{"norm_place": "peri", "init_std_qkv": 0.0541, "beta1": 0.95, "warmup_steps": 200}
Each number is 500 + 40 x the weight over its row's rms, rounded and kept within 0 to 999. Layers, rows and columns count from 0. Numbers have three digits each. The size before them is the row's rms in percent of the matrix's.

# layer 2 MLP down (transposed), 448x160, rms 0.0642, rows 21-50, columns 0-159
111:488464460559459500471505503529540411577463537555463530572417497475498466495518493453508535492472510485478549519558447518600489462450460567529534489484537486454502484476560486515471495621491455474515484492487433501516487492520490554485412486564572472543476487472490488495538460532507456475451483469508510468528472478529521444475537439532503463464525509496482539531509533461489515553493485513523491509506628515383499487502504486500483477459531412503505542577428540563490437439533424
093:580532420477540452534462467482553562544515535481530455449497479447441546543509460555506421590578482489587565508580486584488527534515507479474525456579464460533411509416469525438576491502514497545501492514451515428494536505449473528488462552492475519489520501468492455465444521487468516490472579522419485527450474482535452492465507504519492514537484463509537432559503502462530493473529512525425502518470512511553502533547469460404477485505460481493492434508519465530472502488545559
101:472544519440494422442489473476466506528505498477432539556529455574538491469445507522471508519459511518584407512496521457476454467475591509506495496508576544483489543547544532550463532624507477572538558512504529502489494483448501534518524487473489491479428503458460526485483437558527491557452552518491481505433495442564500445420542542527513542496467499426447486517473477530506529502510528477574523494564547424513440477552423467449435491515495523515466535475551503540478451511454554
106:477513524528468511426508521582503565520456453553466514521515475487427475471495475496503480519436487579551566548508590487446520522468512434517515513511540492524532486396448545486437612507552538538483495471546476473514505517510494513474552536482572497537475533521490480499512580532506562473514476471462562484522551499526441510416548508498576528548490516529540518478470500494488499531583462535500547540502559486420458550445435488486483493488490497523484535441606438472518482521413459
097:457458564534473543521504462416441446443456472416592477463448569456591441402525494455462506568503481514471488492473484546466516559554511473522487526546455452514433478519382478539551483518498458469518468511489532548504463433503482509538516515458490540474525501539431480545453431526524512519549463525494555535552504489450510514479527485511514523502467501509440478447536439484490516422521483524470508519493457490501479442485514466425522495528462515506525487564526472455483609425488529
095:521488510502495422554504501488566558520496534560529492463504496462525496541484530458503464422424485504507492480493487461489493574470555480406489462477445610578531508465418491479461497470515469505436558497536417505489494510465551464482539531480488553516515482443516458479535450499460525524480484539488466473428487423551512473490522501563503569420453526487455549477494509475492466461537510515485514519569506413487487504529493420462557451515640498471506494514512465521533478518502390
098:507536514552491501466500514480447459536463566496460455563451510441546523493517506492436499490533485518476569530541501503485495557490408468504507454520511510588478502524420470538549479534516505480490403499462487461530566465515435552473483535453542432527566476496493441506498506450472516503556511438511483529500452496449498508434516552466556507601463473495486434550436496506513556520486500491539511540608568482503466520460492480497558512454572420539494489542404484515496447558494415
103:449501511479425527554531505442489523499567422431529460514424513484514494489510412582464481509483522480476493434494512486459480499493453535552464485548505488522487495435481547514526441503509516460468482510567572451585459519543593437485517474516473471544508502428478487506507443551442480456527536555499419486550445468594500413530509476506455478498500558507461499423502448439498454559539553486458514512511492545523471568502568470464475466511497534575548536562460498469473502523472539
116:512481482561578514480501496562511535532427496452599450558530506478444446554511456492501554488465454511500560508501580508476458514520541499437502503512469488484491482490478662547485485460496460444481476500502496438542479449481510483535506559515478489426565527519495423479520500460430458533536452491477497556597483532532519556491457515495516490521446515428527474421455508525502526575485549458448441474509494512569483486503546508426509520515542442546464498481493427441472491479462517
096:463497461520478502490456491533531486419518507463408468480431436518518505576439460518532463467473527515557443526500537528518495518453543468438531551488520481427466486468506539601511486519516481405481525539492474542528562518515477490511440522537456518494514477552474500521532497627464486502525435508408550480536503530505449432466435480469456508537526496528427485406584476443544533480474499494541490520477430554445488486494459478449403494500531467470477444519477501513462514501563484
094:441448533534577540478451462482509504576443520533534474421505467508462446452491433557546468551501548494531489454603498517486502518480486553541526470507529549471509486567532489499535560505497504582532494486533553527444580560507476513506498493490489522424496474521480560532556499500448573482513530560393444513541502496552485471520425465438446495485556564545518492550485487528417492545460435537543487431529485527524518515518540516444577518473551486528502477533565556499502470517532482
095:488514487579521486528499498455439477460464514491613515544529501531460515423527489530412509492436479500493482475476486468535403562477468528515480526447477524517447449468574510444484545491523489522481420472457514525488530511450549460480486534517416548491468432541486513403571474494473511512506559477492547531527502572467455496493563502479498505486482493501455530542495450492361535500433431483488585464435477443583524489505500524445499519520523513515519556510542481466433465537479516
105:549445418568527519507454533472427469449507516515512485520535477477509460464524528505515544473501516523500468522499540481521456538573563443475529525446511474460430520518549548509466515519548594402417459470509458520435464524498480486525471475488491530519554489463525482475511529487456615544513461520487542472521549586479522532481509488407544546558506511487470517466495525436489510528478533487543577527445483483471496453556445428547487560494556432495491550512574492541523531457528403
098:484501537513472456510485470483554536452517556499522545493409555453446527502511508536504557439539513472547465499553449517485477527487516504522477503485536566570434503495569498563542507545450521480442492490507539497431527450451551560536508542423501535541490463480447513424528503539448490529489414458522544477486454483471437437488548526463510642497491486458485463519473555571523540556453627529519501492541485481427497477479536405488495496485519481549467476508482479541497495489460459
100:482508524466456570564521525509485487541499451436515531420452490542558445459453493451503544464496449470443559543531510484466399478444478469505571492496575457520395481424487526468508474512465460485462458497490500432522577504492471469472493457579523453503531474489493569444450481474534467435479510509468528424533512522590500494530492556534482458517611554442544445488525509515466531499444557554486532519512477492504451507496461549525450552505450529462527521447498535498523555461500520
123:485518520437553551471517473543393551485522530475526446531530506509509478501579439475515525470479471518461422533491447464525464554578423546500517527540504498521483426448472481535502474501527530597473458458457524470552536525508431384495514513436474439487543501517461497496497519469422501475541563527523551588468444502470447517497558421505516532504529540595536517459464525495475454532533553448523524463496468504497484489519459536459508457484562577502488505532485443484583517494491492
099:515445498498531441520485521464484488500493495468465490543522529575537525560454493574466518554562522566461535518534477513547556506475448545444542571544512491498483483499521495450487540473485486483514375474571514558538573458523510451461495437503560437486500489507527513607527534578489576502525487524529471461496482461438491512474477489554569516574459551501505477453506508491483532507593468501471428545499547525537485500545539474489485528487551579513588558544507481571495472514462571
095:507467444539576537422492554480508483452509502514425543542462527507552490531489533469546553550478470431515564502524577512523541579490537446527510481517499483534526577561495441610530471469575489500535540491473553509492509490521454549551515532546487501514505487497488520565487428537513472530543500525480454574443518452473417456511464513496539493449489510575540491454459476448475523457545481503458528533560497571560565547507445502513476456534546593441495504541545567518495530477487463
096:443428456543463476504512511498537526507423464523542486541437452475539507486484462552473493465480557520479514523506487498515534515542501535631485446472465529497451492532475569477519526565588517543496527442502531519516491449467494505492420486548473534553452540468482488501498536527481508478477497503486550592614459485502499498513545484546415505487542469527581572490559442476520567436485499479520451582518506457525478435515447495403527551475499467536447462458520477558453482475557521
099:409488584547497556522507489489498458535454454470574545522499466478461466499531533533501519489507546424531527525502477509482480513442556498431553515454521504531462483494433521554434490490477507500489464562459513435440518516522470473551447569574462538502466463448535545527468488491519458507524570473473549447436556522464468549573578488518554402482563475500490492530445531504557537505459524488517512509535496452457462519498495554411458495517589483498555487461555525461508541542548581
095:491533508468553488516486453512448430500503476473469476584498479569493527438518509529509520523529470561522558547490568483529508416484462501552541542475562506519499433515494512489512557538470513517477503497475473475546503533543561463483514549572485515551487515507496499505516513439449502537551543393581478460453563514438484556517589506491466488561457533580455544505516497507522493444497441383509563538474439448482494519531507448536535534484492516530542509559572406474543503517514415
102:484530550509486442512510529547559549522434508452476434490504492549477520514499514563486488480499519510485491566449572480489469452499522566481510543515431499499542409560542523496468500451533570510480449389489486530483499551464545432576553486420505522477484491506496399584486512490501463444487503501502467529539483497548470485481542500399442505524467457463535472505550461562482529498467573514496495435518490505489496516522478527470484568484377482509433485508514435564562508547492432
097:445479493517414498516478478475510544466399497445491447468411514558491492524545538533479442509512547512532542468529471536581549503382476478578541511471481540475466452523543512524555527497515387540503435487539477506508466447473528537568456454511498371526509489501498501467558497497479502453426487464562485463504402441517533505498479508447470478524508445533507514534480476491469517499495534482492498497515551472493513534456490476464522485515624482523523509471520551524446507488517403
099:541564510490568574535504499525516447468525512454481507551515480504439477588541454489510478470470458490546456516485485520496511410498495490502479539531493524508515544557448514505503475571518479468479476522539522557557506566537443485487561509493424500470550415571479400534446463467478482470456522558595535437450525493515551499500505556536497554545521492463436478504482501523476465452629490561509553475517449493404445461493526502515483535502519494434550398500473463533507514493501502
109:446508512514595520446502459479508423499530510560499440516557527521584499511561538487556480517476505461493520564527540400500505480468462531529485513489492442511528467465483542463443424538457543471524506479530474531499514463516557462457538543531488442513467451521540422553523558496474457526436540438483553556459524564523436485535445527523481460489457468561542503514452568499453401450489488445497545494533463577487529458490480505505503444458541552472429533504488478516595536520453472
100:527401504568457547503470474529513436517473476505532515518602477502464412459531462526537523517479501480513519488573508484484504511522496501453543472457507496468528439434562444522554526517546481480469432522541505529481445535448494505443415498524480517484569480495591547447501563488503514559527512456503488513545505495467525480543580520509502534468508453485485518464504417586482486578528504447532535437445521609523505474490514508483478422561520465516494466544459447426488458433512565
101:548487467491487497479511517541505530514499501448544421499564499482501495543456533471483452512482475413523530506467495516521532449525563514553483513519464434459511478505486455493522559511508597527533468524567509524520486526540516470518497553524506449479587445449462450423547476535472540503497505482452605406430485592469465441481523507452523441544493479549481507421527424500494399488433474493507510513470467485469530519483432471475468447505482479533491459587535456536538450515557413
102:450531492521505492533470562438536552494528495475477410454559408472430535512543520529524506590520576484523564452450527508459455452526547484522501540490528524510475414488533496511413466548450513587462540496470519514494533522498566517576474484459501457536517525475456555531529471473478487422460484481534485505489491481481497476445522560555551455549523491524497423452435436529540476476552528373475542468521540488507530469530480487509507494441462522457528578452493490436495508543529485
103:455462599498442518419494494490510573542482510547492516461462550571455513563529452527513567540506462509517570491482553473504492523522526466574519456512491485530544502521411456603525555443525487507492456511502519537459537424533427445496546556472477485490469467467477569480485520493532481481538504481560463476531498540518512554542557499419484539544501445568504506543516498528536522518540466528492465518510482517587545494555516511528482563508587540502467451529583531477573583514453496
096:577512505516469489526504450411576472497477473502496453478448548516487501466500477542484515537544552536487465508504478494552571425510432481488470540459588481542560475472413540531562487493508533448518460460518538502459464534554513525479562535545550561438498440449484519486475472473488461530530468510492529489437531505465545487466522490493467515435490407520567510491449538497495535522517460429472515429485438451506492545451453483531510422488547438489571541441551424526427527573466483
# layer 2 MLP gate, 448x160, rms 0.101, rows 22-50, columns 0-159
097:475496513517525510544462519467556513537494494403421429490451508566496469466515512545441543561451471630498546470484483552480539455521449550499526487539494513466501477453478557411486475431484545545561469441531479493524545483469475502499508538463510457488446452534521478559429531497459478417457486525518443507506556497493503471540467528484443509501489516498518529485462493473474497390514454573457514454526432518511579505451453511467456501381508480468485536530442474524537509453460533
099:555544519459468439475526502476473492488489504483445523546525475519491522471456470507497513510485531481603457487487470469492502453490554531526520505498550520495492523514532547575519506579459516609558576523461449471431562492499540497491491549441539433451400518427462510477445523533498434536479534516451488479502497395546481421430525508565457553469519503402467519512505464464499530455472552510506494441522529488499446500543478418460442526552501509497519564454531519574479481485502566
100:480466482534440483462507486500452549537514549525508512466482468443451457538519498480527509487442517564478548470534604476486444584495461430474490473563525506539498503439438498522484476476496525512465526541571520455530536471521449526494497525475580505561578527489455479507530558528500551554515543501516558510529536410590451471505531503498516509489435467567567467461457450450415506527576505549498453552495590461416476484487522479503519587497464492511566519447506484465522523519457547
106:508467494464413467493557467497469484465485465480569517526503548553541460425516461451508536575518510528528510523456460539510467577499444512535493511551477465515482465493408527492584486552510479514489482429488560545509477510525551476504525406494508496455522445437464475463479460448503490550505460494495510464507495465458455510482434488540464485512439510514514486567540514518493524389562460468501528504523463454482437536485487489449538418483532505527556545502516432464500628430528600
094:500556532500512454528514500486538559523511528591570510470506507437572509578446501465533457472516457507505527459434488510460473547502470497426520502474457526557563513459397573449481477481536482543446525516485475485474449543458463474515523537493473550477516484446571449484547414498405458517497528523478421482451512450483503489524540507549487518407475551487541537501471538457539459534541584497484462543564490525494496507526466479446517516456595501471521498467480470515524478578566428
105:517475531455518554491512475513468478518453557525509521456490507453489501458467534532380493451481438552516546459483491466451573516548469482555561500463523464540486474494532428513458447492515488506477468590489522478552534461504497540489421465523569559469528491479520433511450508410468533543524551506480484533565452464504499530499513511500501476500460481499506475510455531556534560491537441463489538425539574539516506504367462559517446481481479415443509506496508484433524570577469435
103:505524454429543518482472457547495485503453545542484504505503547491497538495589539473544538417565491562489477539511538513494496482441545500463534516438507464555466486466579430442454577515512428505502490445478441545459561487392429498532429536485454463433453517560476483471511521479506507514506451449518564500401534489432480558456479537464466506521525496540541432533477511517447555489501479513544464453533528448513524499458470472548489544530477438468546562508535521539456441478473469
097:497494508521560537504509488522472559486592490463505523477489489458491508484506399520522525516493537428407537522454514493549531501480589482418530524485619587470536459551508541475466572481501495540465424539511507545417518486516518465445468453513516469561527500449470450495543500480526538562501513486516477475484493507415537487466485479519473491534503543471518481507561508543520483421478464396514518500450439550623434480493578502561498453508478466526490521452469516461494505526464509
102:535459509511500524522457540542528493373522481425447444467455537517492534542510511465534467480492477495530432497511497430475522520469545438495533542489526425459479540504560478576486457531466532438482480506448552516582522479570537513544526457526466487456512440477486571475509452510517453510507498529433568486545518476542480514499446413520483508557471448511578506477602447413538556536462524471511567507545421538492487533529483523450460444477565487453475454493489519493490466496526444
102:522448443488597448474478539584521541493552525524499441503484501464516545515457501486498480469522430476468446522497457507529467510454472507438562488565523530442428582486490520471470489486533430530441528496512433502522513398498496489543509469407413536520441496503535533424493528545465471570440473471484446566514490528593507499535473559477452514505521511536500391556524557512538530546504490469417481496504519428560476488504453530502531437520519490464529487497446485517502543522483525
103:478482476554515445491494503436487470451433562472574517569501486563438489423464502541482495508499497491510531445521480448553444490496431527488506505505428494557457504451595500485490551470498452496484489486471496537487523498469588487454489499492429547441496430491474497395564497524499485515447560478445534503479522532464441556464553457484520534482459505520491499538506480509476516501400464486439561490460461399588525456531507536420447512539525494529487539537565490445482460569481516
104:476469462540532585463559499467423415486507465540534463495559549505478550526461490582450521436510491468519480545533540462482503520548466417560560483511483501514488539556553535475427483460474536495463537478528511462501567484521425509554497489494512499513527449507545533441504508545463559554555497468502464472466476478522522483485526496444475513561542535530491514505494550488508567493528511530532461501495468501499435399464440508508513517423469509436424616487589470463553512455550424
095:523518439481503529448536499508440447505497439479469472556572477550489553498517445458477512510472520488477559527461457469510542480507497467527504484526545444421490489488480488464459550466507465585511497545525473472539457547562521449522517508512480459479544519526506521554445539480641540525540514560478414506506521535512523483475460441518490499565569482484465446488511441488543516466488405454495440526481560536604521518449454574485510565525507410459418484557466500533525470483462525
103:513527498528407509533510445512511517547529485527488549480514542455479535442573501513521457529501543528487517527558532532605527502498561436502552510482469561517453480504481461579516532506521434525549491553508477476483478497413519449426513483531499468442563560534469415572550537506495463631474532551597459515476528483486508531522534485480537462482523478499508468501540491467489522539467453513512516471486512425467566458524548540521543440471461458395488452545541506519431461490506528
104:486506478469433541467516477510556480513547518405550457463555462458451471496416478518544518535512494429560452491455479530554514459505495392468522481502476443516543437521492531477525544433500531455499498509526502474485534502507547561544506418489493507492537398484519597440539495530533453459573490446503453436455449520467539543491470452517456493474469487561492484484484508487525516514547545447525502490475430541438482487428555455454477494450503468468492451430512450545490494547466405
094:483503441473492495453513478495549524478490523512506430499539585471480523449483504519508504522439439496511522432487448481579448485557481497496532584493479534476522560457557485531599511529470545503562488459557563534587391528431454478496474481523520516505507500526475467502482470467481489500437423474554472557472452506494451535567430413537418510511506532529509519464494456493480473567511480555545531454486542473503593549547459492479457446522447508441516494489534522523500484402471477
097:493499542463454505516486447491503557547500452491521420463553500530400511488484512491397502451528474513474464445470440508453459460554422560452543500496498486521452459454515518433490478525442507450511444470508418461587560501491534443482470492487512475474490479498500448442461548499478578499487488488528505482486467598523548548478512507503489516552502487478469542594552520561483493532393536542543439499494479456452473488478572460501473531464458425592487541482452491491448523538487500
094:460511497496535482445480482502520526467519459563458414456519500507487571494554474574531569566488441452526479520556450514473522464491556568499480509483490476477500464456488387455544480503499494534559462517521524503524496446451415468536503599493493482500491552542515527503585421514486459442545566427508452560481485538504502505521478520454477557459444469560501421581486431417475454509496547527529516487503553526547537508497484452530507553470486566504436514585489531493483473514499524
097:465458505502512497544513579473517485453522518525459423515518533530550536583523470463482534531532474548447514496492456485525534469606506567548483502583489478490543429485547485474535538474480525484589528449489420547527497503512494519464503448453518460514481472554431490473557517494551560482527447526505471533566463454543490483471530526502425620528439531472439471538527506477507554552556475478483462487504437552509486446455533433545548466545434547537504531518428488473483472442516455
093:425574531547466522451456475556421445467515524471513532547487447530466522439458506479492586500553518474474479464507476455469532460420505531508473513459587493441508535564538460554468588559538470574478516501523446463488494492471482429515446573510475573521537535514525517528525480428510499571485518560487470519504574510437523499495500514464537535532523516497583548468597455425522498537455476502453492493473474464458505470478483547535447525478483499463598520507433449494512485499465478
101:551481427546459531494519436469521524454547531497551527519564467514543435483466485460500555526537455495528462503501456518457493536423489504513435452502536425493422513449484491542510609507448489497480521582531456467543442462464455551434511486547474557490566508510496552421504479516505517486489476553491548545480478534478545499477485502599531472517538556508442429505517499496469460524454542472450547565500443500451585481455480443484479507489609459516486538438489582484514492465493507
103:496514528511431480495476457458488569444493537455449430485477479518510493557501548522494439493517516511472473502516429579560521477436527493556563478505509497463484437476512541480512528474490455493513388508484467486470524464498514519561486431544537427522535468492542534506567552525484463430531486474540504457516402469424508536498470480477497518550542486528522537602463462503385531490497498496502504446481540478600477512448515479500495455499627484518485504445472550504436562519531445
100:554523500519582564526470515487542477428527530417530561540583436487414497500492464443553450536443533491476505521534548545507591466511492476464446553485469511489513508581502485477494470491479510515427500526494589498571491456525487400533516474532501555489474468590438453530436561519477483497498545549541476483529474537481513522485520491486471546515569512446442493459524471480459463464469473479476484491547460524436521425475537500507506440463459414466495512533442451507484585465502507
106:472505452491474460509540552537488437539515388493529425441425615498553565539476511517419480444558458475513499552536487503514441438433511490522588513481532502527465513546515484425517518410467399534526588500527511516458487538534476488453499430446540506507450513508544577449515511457454566515497466444526512524483473477473466537476552469573485526455466588493435452493465495520493498500533559511550512471469512478508500497498467489519485494492460476513485527459481489479519427470532487
101:546478489561457538483488469476523513574454491510498478496557510498393390466541431511511573446518493520572579542527509490495543536569502508461518493434549522502468460493514470506499582479462489541503470539502569551511470521490512520398433517547521524531570485493566510477524551502494479610502531514564442504508567511487529439530556515522464472506501533527442496514576423570475489551481509465556507518471543575472480451479529501497521535526523434449501483497498525511565456455492539
102:551450510475484480487607566536488492557529544417536383455505542508518490570439489457460466524526495467470473489529494527501529427495456555569525574515428486518470559525483471463461513496487561473493528488556475552546501532539533540540512471489487439455532406468497539470539483529479556473452462497509538443477527533516511486479554577445505457518526486532510552418577420508459455456494563512562500493511457501491471474449450497457474485507458465519485468565499435444539494527529467
107:491560534493514445557489504404513516545499520519447459457525440470457491505499520564496607515451483475459539479453424504530445501592547441523472495487564534446524438473528510557474543500495533523459544519525506515516544490540561466572476501478525543492510539490439499471500487504494467545500540489568471473470492505478514425452488502554566477503530454431474457479466441509583464453575529451494538487520572498501509482518518543472528509459412468418498586402478430504522484541517490
100:521528551482426463456456434484440496522527506443484593510486567526560464595495485482482464553521467543396510511453519486483494499482519447484554559577459500511509507526447550506457491501468489402539487499447497517555463541519533469544490472538514565544490434529449496454413501521555526516517409533486528526476542507452561510546535431465577518511526451506553491421517516531538510473516468543483529469522506489564454515499527538518557453522501468465507443531475531484592556544466509
097:524533499503406479471468464435514478516477486525474458465473559523450447469538486431540533552481516489526528481495434469505486469486491529520457503486557560532508497489428556580554521536478550453549475499503476501461442539486470475543485496561596535468527531445514570468517437451543486499511545557480507487468492469451515424469509500469489474445555458557638496558421538495502487509518440424495574488501480483574497504477468487575446514509546416495563526476530484504539488536470450
# layer 2 MLP up, 448x160, rms 0.102, rows 22-50, columns 0-159
094:432471485567489528482520511476500489479463465525511575540516529547538455458544517487507513424464507527441496551480473432534496499450526580469499534539565531463608495498480552578438544476469484429479503543540491604496483486492533453462434458528482534521513539548538488571494439496491489496502469474599511496564561564459573543562515535486553479502460525492555473478538428531510456477535447500503543544538506473540511493448509541578536554468532507503524530478443505498579469520491436
098:525492469570475514528510563535539497430464466506550423507502532455497488517499528428470499525548485459512545541521465547491527551457490461500544524533474445528499445446464496506540482417502518459446417507480448478475510493505559496513493517495534484522519477542567526490490477422472540457564491499519476508575556538443515489573501444540541408502508513547558540425571435460473510506516457509420441521456450539537562513403523486516540498482435469542504465492466476474476616488568476
093:508548528453528504513493548449530491501465518433514415539463549565531575490488538480482489477526532458537446493455459526447544506515513466452494553488484513425529557543494551473544423515462525489539501486376504581496512498488569439500499453545513522476519523434555555517459403526555461520498528538557506531494426514514520516536472480492548492511493492433487509492493517571508515473524512499473569452562483522527506465503545472514464380502455524538547496546486562484503540523632479
094:527453444456485531530472497441561496563472444548414466465462467517499535565497583567514424433562493494542545502524539452499457443466508499474478526432504523451434500440544516515479510475537585538473530539510483455528535508491462444514550463506509462522488505492502520571485488482513497475517496524544544530509460582479564441497472511497576529556531451470505490430530489498491542541493547539539480466457488518494549504461497489624455460500551452526468408537568533497516444544544436
090:537571475473494521428470500492484527511535456445465474524476522507426524502478504540537504517556514503510567459555496529484552389531429511586553520531527420493495491526534477490512551515534514516520474403410570502417475518508470536550516446499568449503460519539542511479548488496524470471442457457476629524566461460502490569478488478471567480550512467520552475539535441483491479541483518488483450529453528559537513537528511508542509528543470515475487529456596460521501453457447537
102:499477475421469441487468570546547579488491486526471519478501477485448481529510478491558458540521486515512496460442545506517553485507555464480487465503502518473535531511516535465474613509470451443520612432504475562539484456485500436488504469513507484451558581514501488517463537566492467508412479506452505507443497544560537515548484473552518526467510514455533522476527469422459499522496528520498477488476455482492552497560556494592511540522459550562479430556548497514450476363494581
097:501522443469574511469430481523493497485443524535523479497530560589520468464524513507506531456572469561420510560536501477451538521423522574486523503493527502527479450412524375455461514475490404511530431469518507544498544497440420465575448503520484508444487547517460426503525436502541482547492481480516569473409508496472538550457506513503476525487556506508555553563489484477475495530519448490488465437471527521487547471507467489573521535521454492456524578505498539531485442504478455
109:439468494468521481458448523565496466480480555522503480600499539393500500547467500569512519482550531550573503482492563564531440475566441526455487439556484468519412466493482531506549436528548531447545454547505495540519462517494549516466516517578497513478488522519443494501450507523468490517465458419484518570567515537587449537522528473439603526518445562485427517476540544532496527564450533558499475493523545528472530486505527465475540547523519503566481468462535517503479498471540485
096:554490524517553471524511524489486520518506508506539490548527579427460425521522564478489497489487448452434514474553398442529565506564461504548530460521473491547511545504514457492452513499464540541569441492479502440538445494500483534480573566449497407493424525461509530473542519402506492549496523542564496496461527455478531563492565504501525472486465498470624546519449510520521498527571517500459464503513510493587487508591485461509562497463472519511491507475567498490556494533482420
100:568562491495477412559525538538473579431544484534399537536477497520546548622492551489459519378475449479445442539442468480517461482527487456419509505523497510511497511474477478457456489506510510414469496499495435520563456436479487481528534513467451475505463543540475474496447498504488467548468464468555531561479495469520511497488557557510540485520499451455461514528543582552551563468574570512478498529496514498500483518516440492511467446523459500449514547466452501532441521487457476
101:477485512449448573529495454509541545529529453496467386453470532537449505517503476440538502543514469469523483459509527448395525480523535479496532462538544547530551526510463450475550491484398497519556530508570503465538511523541440522545578522534555395515538516504530523554443514502529563451533481468572448447527443437520538525569473497517509529534453559489459488481537551467548474512554548516548455496493524536478515449511481476505535512489446472422464518429423506535493498454467511
103:470505530536430489505441494558507553479461480433539515535482444581493470561531515458554502508467450526496509438450464574459527502513501505448491510446525481534509492452454438414473468463485538478486563502536478498452476540492479530488524500480568505524460479479540426538484429536554497539476457499537596531544562496516513469475527502506542508491474524460498584497485455515507439502503464482438502529491530587490543617518568522503524467513553459524553490517375525447511465569422490
097:518483474490527582462421535509442497563491514499482524477568476502522472499479563460429489507462557491507507526507548484542546491548527501496473544512529466432530463498485532439449430474570463501530503458535513507558469513541523514475474494539459523489495567536547523590475499435552535473534630534485430507477515589542520571507502434537491397545515563544501537466540457435475527492527429480484479526505554473502471461512526631499513505528469487517539508502511427481533472550486505
103:518573518541541478439534507520528526482472577596461519496584537491488495486493489560514531541565528470510491484511490445543500537488505560480535519490543458541483538522500461550473508407560546490413468529489437506445476477384473484410505551526436509482500491515487443561496535466477455535533500475496477511505513502476470525536457458362535515459477473532479548496518489470520538470457488519433450474465456460494606502423564507544544487464502546500493453488529541538501420482517474
137:471521440462569418508469468490506510501507476499553503573484495502560495548575439516484542512480489549418484492491460474515520521543518449476506491540512492524517512447479476548491473504540530534514484491476469528489519529514465424473513603434490524533468472463510449489524558555507434528588555486546589505500430482577418472515504473476482497446525451564473511364457551479463514528475589497451542510528445443497495502528500525504532448492474521506498500471532459399517549442513573
101:496551504455484543488509508539520506502500517500506462422474515432504519450497463432490460467429478404513484493411551503489446517513576450582474476526497501508484520499476494511508456543478533416476618505398480464499437569494492547482566487493486561509535530465498513472473400467471447451463481476465548525573464466554468537546525448455441545418504434508500493509529485486521475496444490507524543477473444472468565543497471533519477432569458433528444500452495479508486555496517490
084:457579565447557520520512488570484495554517516467569469462534540576416559454485512451456514467466465561525488401502454414504478481476446528501522498479514494505588445462541531497496469516461513589460495476543518522526536466507469442499490528491479437494488519505503422569460600463498479534484491483525498413481513558516558467478456478479482578496470520524515520528495459559525540518461501521527421458443523493495422513492524478528477494473450431529448443507464463477469503577566484
106:552532541501519493466464512547497510488558485516488503466574524557442466511568493451564553515506520505554517476517498513443481449485542505391462565514512436462548500505473441581455517420431491478537536561476490494508497549488424468506512572451525482468497516554512541460537504456517480531519542466509486437427492526485501482493481484498592517527441522515426469526463511503475428574533532499415552493498570544472506541510517516583473510529518563476518558572439569441499487565473517
102:534508487512538451415483543465514560487549551550505499468438561539610516550484500455498471450508501548454468476492522494490507499552441464565486433556487486468553514517551479496529512520489503527478519452499520504527501463456532546463542486460577466437521537497502478477500502471475542529477481529545458561553427490558550456353436547481503577508487472493504473544558492473385476459482459514484507401493544551505526487543481486517533494519439510483511553501452457558507441484494430
096:478534505494530510472493546421489519552467498533548468466542551444510495506499484521496432461476586460481514471433487457535472519523599460524475501557483531508543443548485505531481494442566535523514486485463500460483528469462460491521439454430478412476501473465493483400473581568536491499484490577493484515513470451504539540409463471549493420483537487425461503544510499504506511495464542507524522449532597518507514502456523576450487521524515499440543539446521603571422539532484478
095:551478532580537520524475544502603483554531490480475457450566479526483474552586500478383524453510536456492451552493515478483502555517494414453442530507505477479410548431485453481464504481494416504478505541533445458555521546451588498493462509568485540445477478507453520451481536518482521505468506558489555549472460514536529541464511493523447434529544537538536428495545445461414470505489479519508512541552511440479509532432517506505449548482535501490494539488504574509496475536527561
095:503482525426556502463540483512541452520516543498472542452591522469456505468480485427530553528527497522524510507504521485466512492621474477438471468436502524597563494483467446500446500449517554553454533472490583502520493511493516525415577553491415529523503483526487474510435525482528489587515536589542485482574583487497467504453484496491483506511515550483548524456562447494606508491500523446482502505505469550477440436478476572507522485479407514451493503475484465460547528488478478
098:484447439493421498491501456489478515487438506546456490534458489538589499486459502572483598534539490439459577511403519538523416589493500495521531488469526516509471542486539558481516506446472630494582512518434477553458502548512514512505492476511511566519520527526474525521605480435546487512540495445411503482541489547422487475484500521499513477469424442541585451465484480498488521458500479484527599499442530519543503525541497476541496516474531515513493512529512556524474489534490499
112:586479548517479485489483505548485514463519530489461550482464479522432454561491416455512558556458425482456527474445475545453515508577423485550504468479471420491501448469441428535498466458442505420556445518488518423562457470549510551531511452471511500552485501554489515419441518475491488453497511487508478511530525510432544434555391476479460558515490476466511578590536554483516522494474497474517465513495566568450505489507490472529512565470492470474517527488512513435457480490531478
098:485510493476535536457491494541521480470530529460479516526395514448515584484472523529507390543508511435460475422457487479494529465503532455486533503482453497515533452473488506518536416520530530521538504455562397500501520472522554469526588453447462540490462519530429589502504516545515610448513487484496528487545461522520507515451498531514558565517429459433531526495475497439519489459506508512488500401509454470549521571464581493511449453510527566561434531520509519520445516485459508
098:528560541491468574484462473493474482503491482547450500514537484484444477441500521506514455455476519462549485493436594535459451528514550478448507442422575504480522402463450503559516526468500476517486481519480552477483536447460436495487617501439510534547492540563482543537496509471530466555561571499514486455548452515493500538522544437453602456480460550497458487529458509429481503546492472494456509508548599534555567493558543541513499500471471528504494531454507510569562481472457526
103:491471558481467575457526453528498518473520478453480531450433527527535518529555486474453485500535528463569455469586532534472532463455518557576441516498505506552482531518534452500570482506467510467509370487479494483472514572468459540526542519514565507530487548506596477477510500521450527462484448554525472512520489505412460515549498444463537577543479482533561524439527497497489495536498552510529537426471518457457445571510467396530451453483560452502494443477501522505444553517455554
115:458526468508482555539501526557484481469451490520498507496516442519450519405478486485547589499476549447543556557547485535453482456506462526534491444442477577498543490518548456499492551441534531579419478456542518468420530433489397526494508526490420511515551483441543523514553463520504422489489508473605459427488452540478462487509506581519415462538560524497484477517515518495544542493491518452535421516501558507486540485499487520461518541458587541494507527495526498474505431489493488
096:482513520490575565513518479541512506477468466474552522481527456433517547531370561523491485522459535511488465510526555513454512517512463474478556499498432462490468535552598485466445515442535506512458486437521466483523537505501532564453476519465442469483487451480486483535499559568463482508514468465533555471505490509578440520500481474513502476534455479440354507397581421529478507524506540499546398533504529512461466489498525479434551479488462495494406492509493497481448515508542525